Part of a small language model's weights.
Size: 18 layers, width 640, 10 heads of 64, MLP 1728 SwiGLU, vocabulary 16384, 111M parameters.
Each number is 500 + 50 x the weight over its row's rms, rounded and kept within 0 to 999. Layers, rows and columns count from 0. Numbers have three digits each. The size before them is the row's rms in percent of the matrix's.

# gate: layer 5 MLP gate, 1728x640, rms 0.0874, rows 1020-1048, columns 0-159
# up: layer 5 MLP up, 1728x640, rms 0.0903, rows 1020-1047, columns 0-159
# down: layer 5 MLP down (transposed), 1728x640, rms 0.0595, rows 1020-1047, columns 0-159
gate1020 089:496564430469428455583548520478502444479511492525510574519453489534537510485576431454450524503456484483508451561424448630541447466530512499525515532522465571521470539577422490555561494590539490447486470491459544430460563430588541514437482432473522498525552563522535486530548523503517438452504498547498481499478445474535496492422555511441527452423468511513458515496481558565514459468420488551472510502566437402471383419436525478493476449478528459444506467482484503603460437409476503
up1020 092:507516490466462537471499520523495381532505508544491414501537431477485432425635480474432510553496475567528435487516474480601519520438418437548507603529551470480527434533495567428527545593515454565491483441547509530444511469474560449450497479473570493585419523593504571548500473533466457556570382456559485464412576465507435405488443481469512452434457498506546530481428482564539548445497503498481523526464438498452510506500522487439494525531467485572455559483485501662484483491496488
down1020 092:494587458483610463465474445499492474535518439506556460497503479512553457554398486494536434431428429477477389502477471486439544495541659431471469542579586519419492613532498508451516483576456410505432556458448559586452478447451588429500576441474589446479468559587511467522461506439532530510449456439511439444464654437451489540511514512453482474525522461451575504449552591583463480463506590437511559400450477473619481571419540591578452469448408474460492553489521470615479435468470441
gate1021 091:523526507514438449347452612467519444423528467601493601491476445469535411427461617540484538499531497476492564532454512548557569483454487533514539473513642534505483559455528537501517480441529460498518502522476501576519545490458572455519460607524486490556580447421459465438573435546535480443491486429596506464521642455412421528492554505496540540517486438431453589492426505541480559463587492551554518521535529491467497456481521437504488510541555528464563570544468539489549501555471550
up1021 091:426373504463439481423521454525481512415431506546497518491436555465511502476510530485467475553532465516530585474468517409483514470548541516510516465554607491487440574466559511485551532483451511486474503536391500514539479595559534463497468603557538488445534588473457484413622520476489526527425437496579538511433601562444484488503618474540580496487539488560476557527510541451445605503576497453587551406602498486525564430483578535491522554565473382461507453520540427528550443581544488
down1021 092:505508479550498447504631500545473496574453501482533377543530498547500534543541467495436474518567557421474512459521532473521543463609432578470523471451439478493548517478482440445485482587528500477485531494547478436540498491486517395400481496418590491508457602432544528521395464471480568514538566464462538431532430546476499468469528468528553474547543594512609526484480455494456536511600577494433495493549469524504470544500488542427481559534390413570522471509427492549499559470515480
gate1022 096:448459440486525402553515540541527451496485507521573483460486453523492453449550558437480555427487474422573525577433498550495542532476529441520432501498530502420529514500551450557537605507563531414513492448514468416612545474489487537511544590553495437379565464536407498480635447536494548394557546498547526454542459535501468521480492459490446501463501468520514482502456529577599482615453466519510491522479539534527449446569520479529542449588561507578492536512405461435409639560466458
up1022 096:406504558577486441437483541526403444581484500543488540467446451467385448529505489492527528465485622559460491507521539629506469479479494624516556442483448514494499515516519532440427440557529441506500458497564495538422546514525413489476511501502431483427465484449506495526497564515576428437474419462374505489497471526563530508522579526511493501524570497478463590443417437455485450523497433525438496471547303521446538547383467479487514473502522511485575523406484504566532459447481531
down1022 093:446564502521485483464474497466449531469474534493392442545482482432512500599540562515417520478491484475398523486402429439456503531463545522470514487432490550545479584507540510501460485502503458532566424491405477522490463599432470450508492429660453493523473498523525500482504470435510411537526494562435624482422551522475485477518500453420520495467534539462487597554519439457480517510511500417453456499515477477499535608567475498521404502436519447474490407503517501461542501486540438
gate1023 102:419405428548534509565540580455543446515568410462569592547512461489541476578496428535472465490585438565500529489563402483481523525543493531472502498506489511492539475489501512396499629485532571444498469522434414478529531466479565448453538530442512506546509539513424465536381487582474582516385447524450478502576449508463513491448517529487544491526434486487467451504539433559565541440501557442467478424495543482453473553558430492528550537461530497516558397433422496486374516477611517
up1023 101:591434532465516555527512474483499479435515547558493596468442529448571357459500570556496544482531442536540521562470428524408485488503492490547498580506555496436579461556455641484539451486532485495535534543475524484514505565546628463452492481453505555564478491487533436420409426482434530566509411579517541576593468470527582571527509522568472551427473571517569541612471453542535548404535551555551595555535499572496476577538564526473542368533468502490482578448496523433548469547501472
down1023 102:507493476503522517449481555464498478418484453532486503441539500512542406498531541515490494496531406537456484604446506506526329562467445440414442488476478482445495439521544663573524481453433582463520513541353503444399398462536449422377550535470547480561495476531462421488586451458460533460482516516517444579617395584439597487524485569573505483506505577511481464554517541556547506509431555415433584465533417609480514519513466552614503503562457532478517472497502514505462548546529614
gate1024 099:498463470486483562522516496503509441565591503457479501424520461567572450482509518554535482484394437614501405521521445433459447398491520535523428483482507522415384481572469471502396538541444474449603512459520417440518560566476560505502410456463495568514451519476514579428438435394591435465569534399512424555552464503532476528531543518439494476458489506542361523457404516500477497520530473455493562436542440550470495394479422464562385521497534579478550419461569536500616514563431427
up1024 095:466510489568526458480529472472557507407401437500469512549359450561565394562533512511530456539486443535538558410365599483469510370493525534555513463437431474521528461483477549514504491443567493513484548516519402554584575460503513445457475547513466539520381489583577542560540510406534482511507438407478491478435568443530435442517599567507442527399547524449431533484435579445548494517569501467488512454428532497546512482514484487465452588483421506499562485465432461488524468470544523
down1024 092:448453492450491425545517531549528521453533408621536607503520566530571409459549471463586497513512516480507486489355610543489440495533501449447560557484485518462534533466472529511522466516407555491429479590561450491427441388545477492459457513575508557475380507506537526455548498549431529449504473492449464457550518553587437505465465443566494465401527436468560551582574546509429442603546545424564487567378491506410548519554527516404516567549465412537431484551522524490529430525518508
gate1025 091:536557525447480509500524510502446472512529518475460551573494505448500421510456545525443523463495547528464525461464506417479357465485542536464549428550498493551571455492488510526453546492557489508565462462555436428381523621566553492442454503467502521618515527551541361553428498408603516437496519553544519477531459557530491472526612586458383518486578454616511517527500523403493537327530451614546397539489421471565446570559523476486502476473559433481548523534427493519402503550563470
up1025 092:506516548547513418507578423474406555468556431532472555470489524502490498485578500516408494410467452501471456476487490501496486517510381509499507472411516466457510496569527444523556432492491510536504503522422495559500492452413470535501579530475497492463498539505618523448514503543491511482417485522555383530506467414526385497492373477447582497491528621420435473492480560613418530532573586550554456484526506534474530501448508496433596548501456551541598460550603559559546549507462523
down1025 092:545510468451444393491442586519564478503456466554500452596547513494492511585535534479502532443535571505517516467533549574464459519394538496502487491482537592568554459435449580516452537624514526444580494511573479448502551604529523505545531475542547525507419563388576517488531461546459462488395440593476560436461495663593555493504489551546478518476496519496473491524512510349562489598506460550497510521467429469513441442500501435457542503472521508597441477573497462562445412546491487
gate1026 088:480506586509564464483541463514454492490475561515520542574430437494500501494498525533434462529587545435405577597473549515479530535431485582519563442411559513571535462626483529637509406487447499487486502419462505512516585444468419545618494481509452552500540502523455542456490524459560465511525503599524465531496515480520504520473426438584408465440602604572464528501377505475505402532462499407524408583435513590503508502503553430455537582558435530534558545617606462454563490506475446
up1026 086:471531531473459477551586612506423467489468452497455551550458493479538473516474561589490538461483475524452476488494462441460501436439574500531564381553526518512519477469554531551469527525466470482559548487460594588476553515476486594474494403502429480523465555499467538534598411467457520539495474480604545439545435492544493551501577449539490490536497548445503464557481483401537517617425582494468434433523454503553487398557463486550479510536520523500507612523518469443553569446527565
down1026 084:508529454484527478417486532370543443556504533495498491381623504488503479516529448426610530566477509532452444500487483470501535506499467497506443485479453533508445529425490507440439561422647474503487470535519543386544518563490500467442548500497536511543474472580485429548489511434475510514494515462435468507519568595442546427453534555461562543526523409484519421550575481455495544531555445543494563470448530474502543476465499523548423476437551494395449519418542501500532509561464506
gate1027 107:626538538531488481529523521514496457577470576554560507440438533554513489520474549444483515422545419535467522593487463481389453409516506409473486511534445483534475564389460405506563468482453466426524472457471458454442510475502461629479480467469492397426513487505444479467517460492404535555558500483500576526581505601453479494540473539512409558595461500558549440493494551495558491479483593528502556565604531482437468462494542415543559561640440476503519522495404520444476542484373539
up1027 102:549556535453532511482505513528574463490490503533492484485507468563516515414508491460503455576503523568579573464555584504589464595396362575518496380450551498539511461527494571466437496461518542558506477518442534480518605568500461487413570558436481451529490481436458393421397534524490592497486397481457456388440528480430559518459598535494597532542500439491541450454502454499443565510518451394571484444516468588513512510531510558426501464494566526414554504385497475556510491605522467
down1027 101:454543475529487477394483498539479451505453422450452564511606566528545516552449481522450570536432506501532458419487485492514547485429522484551493523523542498472298515427573519493572496465480446499500567483616482503524570495448465413428453481504523552478535502504523438553443426423548454460473549431460498475500497446469525441568487436413439475498483442442509535435450413427502500469505428428480442471512493446529427559551494506446380473395545500528589543501466551504502511518608510
gate1028 114:555555391514449564489486608499549517534403448537502530517439549455598416558561552476476433459606448415453420494536491446508563485477495535501481490478501475491544515499449529564527530629431543417547587519497458452381504450454510517455576484470542517521475532493545492540489502525444503599465555583421458566554437421476508486353586441428554482498486489513487431551521493544564539486491476399468599481521472537584512521457414488517551531440495421570526542382448364501422546491530465
up1028 112:545492536611465591535531462506535420490483441564500569494586551436626499532493459533441543516541541436433531522523457474468507431573496538529585554481485532513624425592435547473422561580383547420466460463531488455453481492564521533532504534465493492520472499482472512482511515469445440585464521602556506476542459481577490452447517435511624414521527396528580476495441502463553486510539443534378557529532478564529541493511534467534518481388459469520552515501531406468567516579490548
down1028 113:443515464518536563538493472484670438484431517425477490479565462532470545471482416506429574575585455511517501534536484481468468456518398438428497475498481495561468459583454560508442457502495552472445476441411465423393530509526447482480607459465444474540433524514469450448521537510486491484493569575491485528558447483533531472494482570521538465567513481552528499611471613504457472516517466484500529542496446530401554480477427336531541492559503453438435515531536478531577456488549536
gate1029 103:398395454488459436525512406539571521445484492524447551445487572557450521440434511545447490619529454484533555425425528520411458527486504530593422486444528505452528533507526383501471488551402505519544428519496471521513481578421454542400425487436574516433493433474543533529558547502540472519531483500470450560579569495531468449497532468499554548460565547515483623416444515518462517525588493402508557528603481607511429428571445536443512538423462452477576529487403439514483537485497484
up1029 086:559554464469427563483450573484442461598515438596487395445515488447590546543474478490508525399468536493503437564501507491545529506449479468535597538463467448518456498396456642512492479512418545405425629470496522438490532449570576517544508492462394469470462472470526428606481487511493513538517441446534462442466589537474549609451501440552496464539376482511478461537479505466525427533388457553452526502447454437465468509453516439539504442543493489471471497472555546500472543536523523
down1029 104:446461417501461519530530449560514460504535439546528486437447615515466461488482501543539506445536457444455491490483523507371481455458483561543499454459576505430459511429495451465504473603421571498449475546590572473496550580490569564472400500464591486409498382501521481534497524472475527486571454507501478455570483471446433567520492452444584496481479510527469575535446495517417552505504597463482544528551385485418524434581478455451451490448446423440638571458453512521427578563470506
gate1030 098:469566542612494517468514481495490449487431525540524568556571500467554379406541453513492467571485532578487471537495561559529506499463486435572477500472442460479546490591558536565420431504520487509546551507620465459521541467434494548422484441540557464464480450477540446443506525498467428484589437396421500442460573477530511516547487524464567447481473608431491537477477540521468397515425500475481512509551518485553453481456485524531583455468522438487383438480562450515417479467472521
up1030 093:480454583394499508455485501449477560540551480480582489463508620425447534471434455547497574553521443482575565561490490565512489519447582526498531593467479523497562376498540533480501438499519486463478470583574454566473441538472458554552500516497491625491429468517545506487438520537515560581475446378571446540389465479532491535549478521500570499454449397554563544434506487423486495531490567388551449469482469468522507427607514538523399481476511460516495457572529535459410512478461462
down1030 097:456603527528457522491480495514498515520561562559477456601489509450522484584603544490490487452462473438468535487532495574515489525554477564500457565574593533557455480430461513551546530447440477373500511460492546503490421457514549496489514533517520415529491517440481426482475538454500470481493489500494491522425522395395596522514557532552447527467501536478479491513495493405477467432405633494502487469515464524596391599408536450519526568442534411454466461524523477537528557516415509
gate1031 107:401462469402573481461492501526538504468418451434462483493440480566430449522578485436519445476533526481566443515549519562472568522452496384536471470498513522535506473569476412481561558515550548491557407509549406644476447466553486346554475498425527487497400539511578510461594406475443477515561496419499421549505477511506505470475447476620458468479494493572498560531518522558443453438386439515457507492520546553479569526536538531540518524439488480508536416548559519551553577491539439
up1031 107:536434497520549520541505403525489473460528452457572504488565432502539452560433538540503550566485404621521559547613521553498482493488454481517472506602537534553570488464438434490432475485516424605476467506530633499457535505516506523503507461571452429548460478504540513543477409421534569531594570405493510509569595493456540542524514510486525518494537493584536474531517524468476520492473441409652492467585471518487506528512461523476472533539633525430499533490446483452520515532556553
down1031 103:582390493514471492524481543499500547540529574456373538457469520574562637448545440527572509577544529423521496488494542534409509490518540529483562482467516479464511537560571552457503574558482455508572514464457453534480522530439581489543505491460503513453439529484474556445450529574415420544420538475514495527495487519505504569430411470564499407466547421425491467572535447460476472492513501548485556567493504547528439489447549493521467461481484546553541485523527585481392456476485510
gate1032 106:512464533560467458548513431594543557503556488471442468623476491577493450486521525513467471508579487454490426493460525539527518494513473429505458493484540493439518521513383454465443562570453524526577457449547456445532590469486484477425506469484537410468573461466537526469529489506506488514485559538526443401496569493579475510474599463565615532612414494533472520526589501480461521529585395550522517479475434439446459472519515547534442508421517505608463581438565411533504533506479522
up1032 108:535504439505497560504491513462505587519464490519618443447535500420488405528509564500478510528510424489464537552551474467557447527533476556533613424554442505494558539436524502517496469521429550505435567522537482544471445466516604508496512503539436482482577536484451535601463529481485547506512521527450554520503560530568435472473493546449499535494465441500532565528513544488544545491512466488549552430460526561517551527480422442478535581544491495449440497399428543514602547498471505
down1032 105:516581560469535486524558411583532509468511427539472539536515534456502457540475425529470569561491421395519473501481544450475556484598429507472561531501418506494511472484504415491514490584515567479463497481542502445595565484460578473480499570383559437541488513419574521492460515387517503534468451535546428536557616515426568510493415497489611546537494524443474532582484584491415431420429498489535470520464402472533401503403477492502468528483549392577559544408528498565534471488484593
gate1033 097:416503445580523446438521392425487567420530531486507459502465552490542542516559384524487503489464535535503542467486451508491535550482474514546605570468497521524523543575568502553601435518564539477572434491556424436586502461532491509464463522547482583525471474570499611383504458474539519546472407442478492540525504473481482583523614586470471442463459586527461468405517512549556476549609510478514455451496465542484486414585547563504576621505442514509479434441516572411495590509596483
up1033 106:447561364478469524545523524487439498591523526521613470551511500547498505416542457395469521488505576565607505531492454481530606498532474449528478483483499503540511497547449530437458480464513517555520525488537454532494501449354457508458533562554481472541502519483554506453514497508531463482475495539530491507464485511488579525463561594449491470487496510440483524481444466439526453515516482428472538489504566519514523527483546543572512500546506534440470462503486616501463473392483402
down1033 099:550604573445518534482614418546539476482480591555508452482506532501591522538420570548493578566534580488487539446518490527548451572572536489606537524517535463523492518595461472484521456468505486463541484430492524477509538532534510508522443578479483614628406401506552507501464488482472505469478426519505566466504508489573507471517482581517497468535580501481467471466479555450493449521561447456535537506459424498468541529554436443527450486528462413428383479623516528539558520531482601
gate1034 096:534572514471455490495538459445553468582505506476502440541450585472539565540533482445462512488573510454492543471505471544499529478463408548404448497489466500537537470513456494472554459515408526494509547506603447623474436530414539423573547459570556477507498561432558474593518530444466516483521487465490472519508504549514578465381505410559512474552519498546443620542471499514490427506535506573585509457547441477392469411550516538475489391464453514425542485461585489471543528622593500
up1034 087:476482484642589470462504551543514497499508485565543465431501561557469413500536500508562475477468433440549513562487560453444449505529570551547557474418494544476506531561471525476507453490547504490532511429386513475503475449561488628480431556484517574536455387540455548526495479516468509543483490484418491478501460472453476555559396524472482515424473524425544464510483527411496611561459605466480524542491591516583487545515520429542531547520546571551492586491412426511473481422449567
down1034 093:520518470439502532491528499435609545507501478543479435479543497477509515511411499543497547449528525477470466452421520469543519419436526505518530551426501477408505484450461551517416458541545484517546498499542498592496494579443516476562490439535470537446527493456506502467494574561467449445566495439562458465520421421524621607492496501478462491558502464510483452477451512592462517471559533428499530541419493563567534451513572440596534463434534519580545454561534431438429519560563442
gate1035 095:419377518543500485436474517509481421373473479516473508421467560563409502542511462531517481551451519503544444377517497521436445480533533543501408497504582522431471429567504476486462550488473449497510477405555527533542535493496361502484491359494425472599537491572534431479489455473548433546504434576515406377483489519602541535555484428470549431466536562445427472549492534549488473524497489487517494469479498453495532440454524522463492454469441450515525485564498665473530415505525483
up1035 093:442415490436499546614530575551490476536534484494424502514483506457484485561582532496550485484427445475510519507541498472516543530478522550509503489434556455495511626563565478380510516527562501437433516422526579466565440454470538515498444502412527498489490439507501460532590548622411432495452557395582386546488520600487500436543498423429518554462539451405458446427516539578552473433492427458511498548475561460375531499450584469463459525475446447540581509493505521511506513479467429
down1035 092:571438480529484551486472463491556498440476432404428472496513536468595483579498560514464471520470490526442519483508446469481525486504535586479459585570470568585448450484489631497468451489505521514557495526531480475440481577549541479511465540420536553504446462485494518459483486419503455442408523449518438566494497479520500491507544509452401476433450537472471551473497446450411433396492558495531521395467472462551530529593549444591508486587541481523592418462540383491471510512558422
gate1036 098:537444461637419593482484442507471506520445437533460486518478567439499508550505519510500489568413497640438554542545571512520471477505537459426539489513514484464441514525457479384556552497511568432424495527429513512455485489418546509456508428487581579486500619476538466527550454413610445404599568561523478473491519549579494497515483438544463479486478491504619514529441558423497513566474454482461497576458477493512468422501545548527457514469540398540468541552438474415460493488498446
up1036 096:527555480504554480498513505487459476491439509523481467464598451522492544566524468560505460521514569533584491523480535495527537571476434505449499454514431590474515505555523434415530451501548413521596481527491560418473574543513549494565450501484594478559442528534526452557517484506537474513496578522487513503525500540563434441493494528560522470576512489447540531493549441454448530439521602545497504520473481488456562536496518425566513493491541436435439527449521474482546464541391554
down1036 099:535591496479578477488432494471517424412378536459529563505554490433550467448503540424484524459525534485447444475441405459546595537417463520492497483404550462481532425398515557486580512496539524538549519476559473522568532477561524429493474458506482428519554390599537442507565514520422541561483520526557526454536558533397517532559476618526472578429527476489405503513626605493434435564544451536483566494582412544557502510413487464472528519475491510461622482451421493610574449434510434
gate1037 096:532385384541563469455455534430511584399539537484506445529493562536507492472411456550491562528550566471561431432537526612529443428478480496451488442461503505498457521471464517529547522481462519407575605510482551511609446467551348522433476432473543468479532544367517495498459544437495513512525524434496424481533488491443515447510497568503614508467462502398582472477425473569458527569367485531526536480540397498543441542465489544532528543431446493600524496490469488486499503511516559
up1037 085:438525424560545504442504562474436460507503401501499525495558529472424507564564506451483434492478420517408546529476517524462493555425450474453446575473405514560472542564511465567527478469495556526519551418504422434416472485478550443574550493478480498473503467546477468485542494503518482454503435537571491535528488445540538583570503366503405538579504452511423595615583611452501491570555518507435528501475555475528571522568511453398488520511482485392389507573500525527450496410476454
down1037 096:575445515517587536495461453547503540528542431454556456514464544548444527457475484498558407524537480530479528573563493485498584553458533467433483473530546550470547514497528489568557466526466467541561458493534488488469528534507444463508499447568486437483435523492444532482531577512430434505613524490601427508577520473478486510444451543502566449505494407511568550552486506548411509488488535511554519432449552491421520305453601544463499478519438544534446477492443426573524596426559445
gate1038 119:455446554508373451562554507475541486583467501543514512488527571540474506515602531538558485574548519508482553527453460399546404563528576477508506461447550532424546478394514518508463467492464424521531479476550422500505499449453431543530447518513571527483488434532553480528516524617503524554473433465536458503474443462510457577475536511570516456568586491534611499517523554381443509501507485405454415534451478469544475460485498504450431572538503501521557511466460518534487541460533446
up1038 112:550609427457536481560492478447413596483522551497462499602507458511533550422514543460541515438514418464554484485580480504549500510505483531473583495502437476541523551542440567566531544515571589464566471560496488497495439417433465486407432530472483530474468487484568554534412449489527491530509494435482419591539464392401559497479542538499503420500471552488508540567477376605469452513415533575502484545535499590536510450555485505584616521512466429502492426478514508430441498505454362
down1038 116:560495485530545480486468406496461544487550494481520505442483431500610451426570508450383543490543473443566519509579573445545405507532421530496539529506469465477490555537576585535556496588489477469509521485478426465510538397508494474504579467464462528508485440514493613525565541529503477496496484609592425464502519457484461549599509610570535469364515556456474465452523582506456510589557558511467512428535480533597519444536528594493485451407523482590502501572460555503429594537549491
gate1039 106:363393484547494550515455552469496562399514526379555523515540463489537583542384577501499521549524483511423453490487474499504474440521471460510492541470461541582441484491475580502564474513451496488493464498466426544500458545471452431557492501573470434488528433539499520522488562499538543450584428459442533472493523477436453577504523525580460528508468540492473571479515512425605498542489478454568492510447476444536474475541553470449480534549536561528592536478477509512453543460470499
up1039 106:522465477480498598494453439485419607484446458418513501412521514570481572551544371509551430459461524524484500519526481437509498530484560521419470380415526528526474417496446588488389547484545451525522525506494563551509469466466493488530520489518474400503522541476450496440465504440482479469470492514563523441439464556462471471556444470530499566543516524511464527472522464504482438475502503577482557512435443537447496559503487618554455473611533542515459488587485528564468443485483529
down1039 106:556507513569559490489545501476479531518423545557519477535487433531613571511605533505502534509483480461501468521439572471454479441529444494472483495526449527452612469471558538521452471544519500420505568446542516433521469549439491508475588516492587420455544477494449463443416412431514456489533549505343511513456432526574424480502403481504570571527536440555514546550533531409505467454507549484598451575512438523534531579514494527449493437546376479501542515540435438551518490564489491
gate1040 113:516462547464511468569534484602510492537507536434477451546504481442449513458481472427551513438544428510436574521544512444520594515523426466425489539399513478550558499447493482564445479540605528510480516487450522466538441369591551501556573507421516550470440546547431450352538598593522509520398456448565450412499577468500526457517603460567464398403520417508570551507565568464574497509548500509446504483535585534503610532466433533421541441471457509428540534456471359548522508534470496
up1040 111:505437598473516431497414488472570473504532561424488530455469565466386598514487513485457449436484472561451437477486423426460461527517445459470518471474622381399487487385475578510478573485526610555558389453448507535587519539453545517497405423521631495452509482473542507494529532474489516408478492478501462569571457475521543542540478522474456492463565558491434580369477485524471504519518538445573531448548477476525486518457521566440419532484495547450513468476505507544537545493511482
down1040 107:565526440414408477434435475503472396442497514572471494566503415450441454505534421515555503450609495513599505556488476503440523533481499479526567425499539470561581458408566498514501509519548505475547466449468519518521519630431519534517555493514482523575484557449503554519592501521508511519537455524484522484495570492502544484395481574527504588597472508531562486551443510506523453505485502573487546587486512445468431385497514490572584480617438443558479621506556513478439507478490509
gate1041 093:489507520533467516523491456495468533396558514420481478494465522467483476417574483376430507475468445424518452514523593497459512489499473475533491477479586548433554531449530507482462469439582523496450564492551484530535442538528464464537489492552458456493527529503482463491479445547445463490478542484541372466470438562508507497437527411490431468562570515496507552548457487449421521510395506563529461400567493489524453447482436535441559404488569446422543525555426514551451468519506469
up1041 090:492577483488398524451469494486423500486518514435519548465418514459518439466477450482464523492453452383468521583524596515479528456385531496540416522557425469476585542480450450491556412457539465530582475430568457461497449522443426520558441517505480506513560483523417485524370466507593464477501494513562467493480439539526478462412444430513454480443533504530483483555536551484474481502503555479533388445546445508487520441468487467545465458407544591528480513599527490396461482502469582
down1041 089:576540470479544512575551524590587493603492444573476505473561552574496458504399589547523533472586459511416521568525446488481502508492552572437532503575470508558562601389513343434521552546380481593528528563457479524568509492560585470424521500486518546456483479489574592439500521543458525516471539540545523514522524500502463553559458513483551467542576416468416523437495472542544552526488483477496595519382489511471544522544580524436483508569367459541410507527517567498562497462506551
gate1042 096:414466538514516337456556388519528505419517488546555493493504493521437598550433589473584561475406521488467560563548583475441566502576501503452543546574488538449403430566462438434490400485470562388452642523514507456521493525454457548537491497523555498522492591606488513477626607536581477474495484471472473575406560578521530471501439499526457545458519481474455540492494461498504469544512490503611493505553500436518545549435445513425513487548490432512518424443513427495539479465443464
up1042 090:474424469440473484479499590581448544479383409570528553488506513480514483470540552510559452452617482473506567523517564506482501442586522555526525499487589490582467432485458579481558432616545592513473517607512532506513555449491477448497492420457481579376463510559473478402494502520481498355512523641504471569444562511468517437476475579469475491539490469435575425555582479458498485509523513463580516486502478502437493538527540496491547518504373499518568517612575526489558533464538503
down1042 094:512539572494504524456471534501481536498497428496511448536426430423493451503509501590455440520502469549426413441559337518527500522458607554456546484497587539524575448571511552494449483508516477561454564477497570514497491370547542527504527504506521550480506467458433451445511546482388523438525464458481421531573530584421454514564468543459553420516490493471442441529539513531485486445586513455539534520429465536525555493457437469526507477530436468546561436649410438485579569573567493
gate1043 096:541537494480501481463508473484548562581534508449480543546458538463566472458490505518450491573553506505511556513508526555590426431481529449437416468474464440449505501537497489463545467461524455544483537520549342419483453534531563482472517553574481553473549516499545500508508517421491518504546435556509510544466503438484393474449446586425477482458479533367455513462544549497525551584515437535489596383512526433514573437478468575429508583534453346463542449550518489546504518523556496
up1043 092:510488486496473468477424390512444466519533514518471478535500542487447529512506518534475387560549492474515485493626530541530529467470499390517473425502477521469478523565419522499606536548470512456485529473566395424450430501518505450443522498510499594565452518484506422440604561507425577412550512462472534564383518493490397504446533565565471587494578637372472455480580503501490537528537462429531522497517508445545498529517435526459476535418429430552449441468483504613435597508562432
down1043 095:455525544395549527510524496560601478406473416561602489476546451494476548465548531561485467500490580492506496446557500472429422513604443542454513494549417459411492489539512515529388474491429448508490488444557550513532423576438509472418454485499572600542404416524452600497508460433552545469558470570574563546483462419526489580505512639535514505510477526439493514470542491621407521536527490525450488495451415559473464520580505588566491613403516546527466517419363460565578494471494404
gate1044 101:484476594515455495457398556528563444477543423552527517471454507553485419384623490574529499532507495517619513529431426587532517488493404518495553495561464457498424491501554470456522491502479526525460479482474480443481444489542465469568439491457385591472503472486523430515508515439487438494572559544504522484490549421407513601512501521450493491547576499602546575542519444472636515440509563509507531461483558522488457504512531514560535469547540528521548599506465473505495430561513509
up1044 104:508515445459493575511455523510537560434548434427556542523412516553408476495515508571488541559555561494482601566456522505511527515471482465593506498565419460485577531405480552500565561484519598611512504388451517511479492497445552554577492494442416517408545456531468508474517493423567468495454498576506539456536481431475517480459480500500536481449608617437595468463491377509577448480546432463519503553383523395570448454413476476481478472519475518625424576503443529477471529469426451
down1044 101:565507417492509538570538384491498491487539555598559616481529507502588513558516472464460544519493419535495540510515567568441390517634476647495517412508455473516546579532472518452490511551499484550466495514518506465521491463531501499563424522419454439386485512462413563503623498557513420469625464470458515592477443535502450535549496486487509571472501532515426498459499458471586382547481494498592449547498544416383507446426510484562495525456445475510526541523523435535508603451463468
gate1045 106:490495546598596532441469475461484512484548368478634464575486564539408434488509523448454498508555419489468461461563520414443550486506447473549552455519564457563576422574435519428470533471460495600559502575570521411534532523556511493437493410476473514447436452513440499537605498425513523522510456443540515510583517475421478605549509452462535528544547515545518463490439495450521484480458397527544495472409603473543519547476518471518505530459426477554532590517515573464536464478466532
up1045 107:507534497489493525453548491460422445518458484483426538548433511545440548546472476571503549491513521522377381524515555488485508469464539500558569440519548584466424335471476550479502436543507551480552449508451532543516499505435435519562563512440512446539430493514529454502562402536478545500493488513511433485519510419507524529560511479486437514488509528449483468502462507444478444430418422460573474466450432511531535499459497509460442523486546504560425605517458464501500545467515430
down1045 107:584434510612501480436550538517438549524376447493545574571488501592472480430553499538531565504467485499387432541528533494447405498481409529613531535556488499517576406476449458472485403588531578430514520424524506473371538550488492351546571480468507444449426431488495496498505572485457440599517460557562526503501569472397571509462511455461441537441536462547468467505566560460517440475490445496522493420482484479466554508482545584419474539521577434567524617521506528447518569531589518
gate1046 100:565517490495508563576434536547500541571472595521467451552485480505555591548493519417478385515546551548505484459508553464465501524557507495470521451505565426503552524554584390485469487543473489398541483386551432480626472528407469431489485503321518549508467438509473501476489532483518501520537457511513476573539517491521589527478518450488509431528517643520539586535452450463392443627458442486517422504484404395522442513560473534485507522533452544496454567554554433591437486497538501
up1046 100:527482530467536505473390559508570482543586455584475567523476492509494487468519577570447480553493406553444510459481493523479406505456396527503515528472518427440539505474390459517589524477484559450475404494470531516517580541496530523610445509471482423545446426518555501503490505496542377421587461605528570442500482507488597494477482517451499476503632441455482483462484450494458548535403488580508466521361462564516487458498454536553481460404583443497522448484557499558580465487518532
down1046 099:555523441485411520566441523478510570443569551423509416592503507533515535444472521568505589526555500505477533481389527507484573439486493622568489491508491496495457481492538538486495505484437458506400510560423502489439551455559556523533467418525514443509560591519462419454417375440495474447571483486573494519468597488521523504484520578483438535493485431448510458412499594546474469451588475454449482507467505506477554490564530483486506582464477556506536518571626551526463422504521432
gate1047 088:431578491441466413492527420577442539447453512628385551441456445435559459471534537511579441565560470474466490509474576549467559511497451505474553448496459582493547488411412487440540495496443478547540471548585494466371555436551400440535556462448575468501450501424515568547460516450532459397444479556616415500453507489520516499413430511524418530542452532507582514474475471482571444492495516436555587472510518518507524494520604461504470552516502550481502379412544493544512456515534517
up1047 085:405485542544486568448514439455611416483532381483465527485487512498465412456601531507478534612539506463372494467485483408540541462452550535454561459413560613430459591502526437471498495535440491542440536448472561471432529510475531559426446529401428395509510459517438479534488427479389549554453528498499488491512588495509481560530487503501524521504591510387541468523528540545447464534482608365492421441632389562401428580510470521489546551530458413502484521566515548505447556511504493
down1047 088:451523559504321482525430583519594447516492416466447389397542502412499558466485434483570452516508568445518535541531511516593426455464506506498483529458452552409570538439450466491487487534500568450451549586433487526600431553548519516582447478451507410509555517495434375480450486527517514491530519502406551504463496564474519550504405545450606465528491522411474487478506609536476478461544514454500521447556502479506522535594504541417522511485560544478417564475486585410364484459528517
gate1048 105:446512460496472470443566438498507454436499530564488466537405617563502564490592535513420462391536555470430503444531571524388542484494550530457577555422491453463538477509545443484428500537511510486551404476522563626436491465603478514519537469436569398504440513421491457490414529518479522500536525469483442479467482497561467460533469482465577505509520498510418586591428527496481586441469515524442520579440440480493539537525491438476489476485476499516610458468547478500493473393502522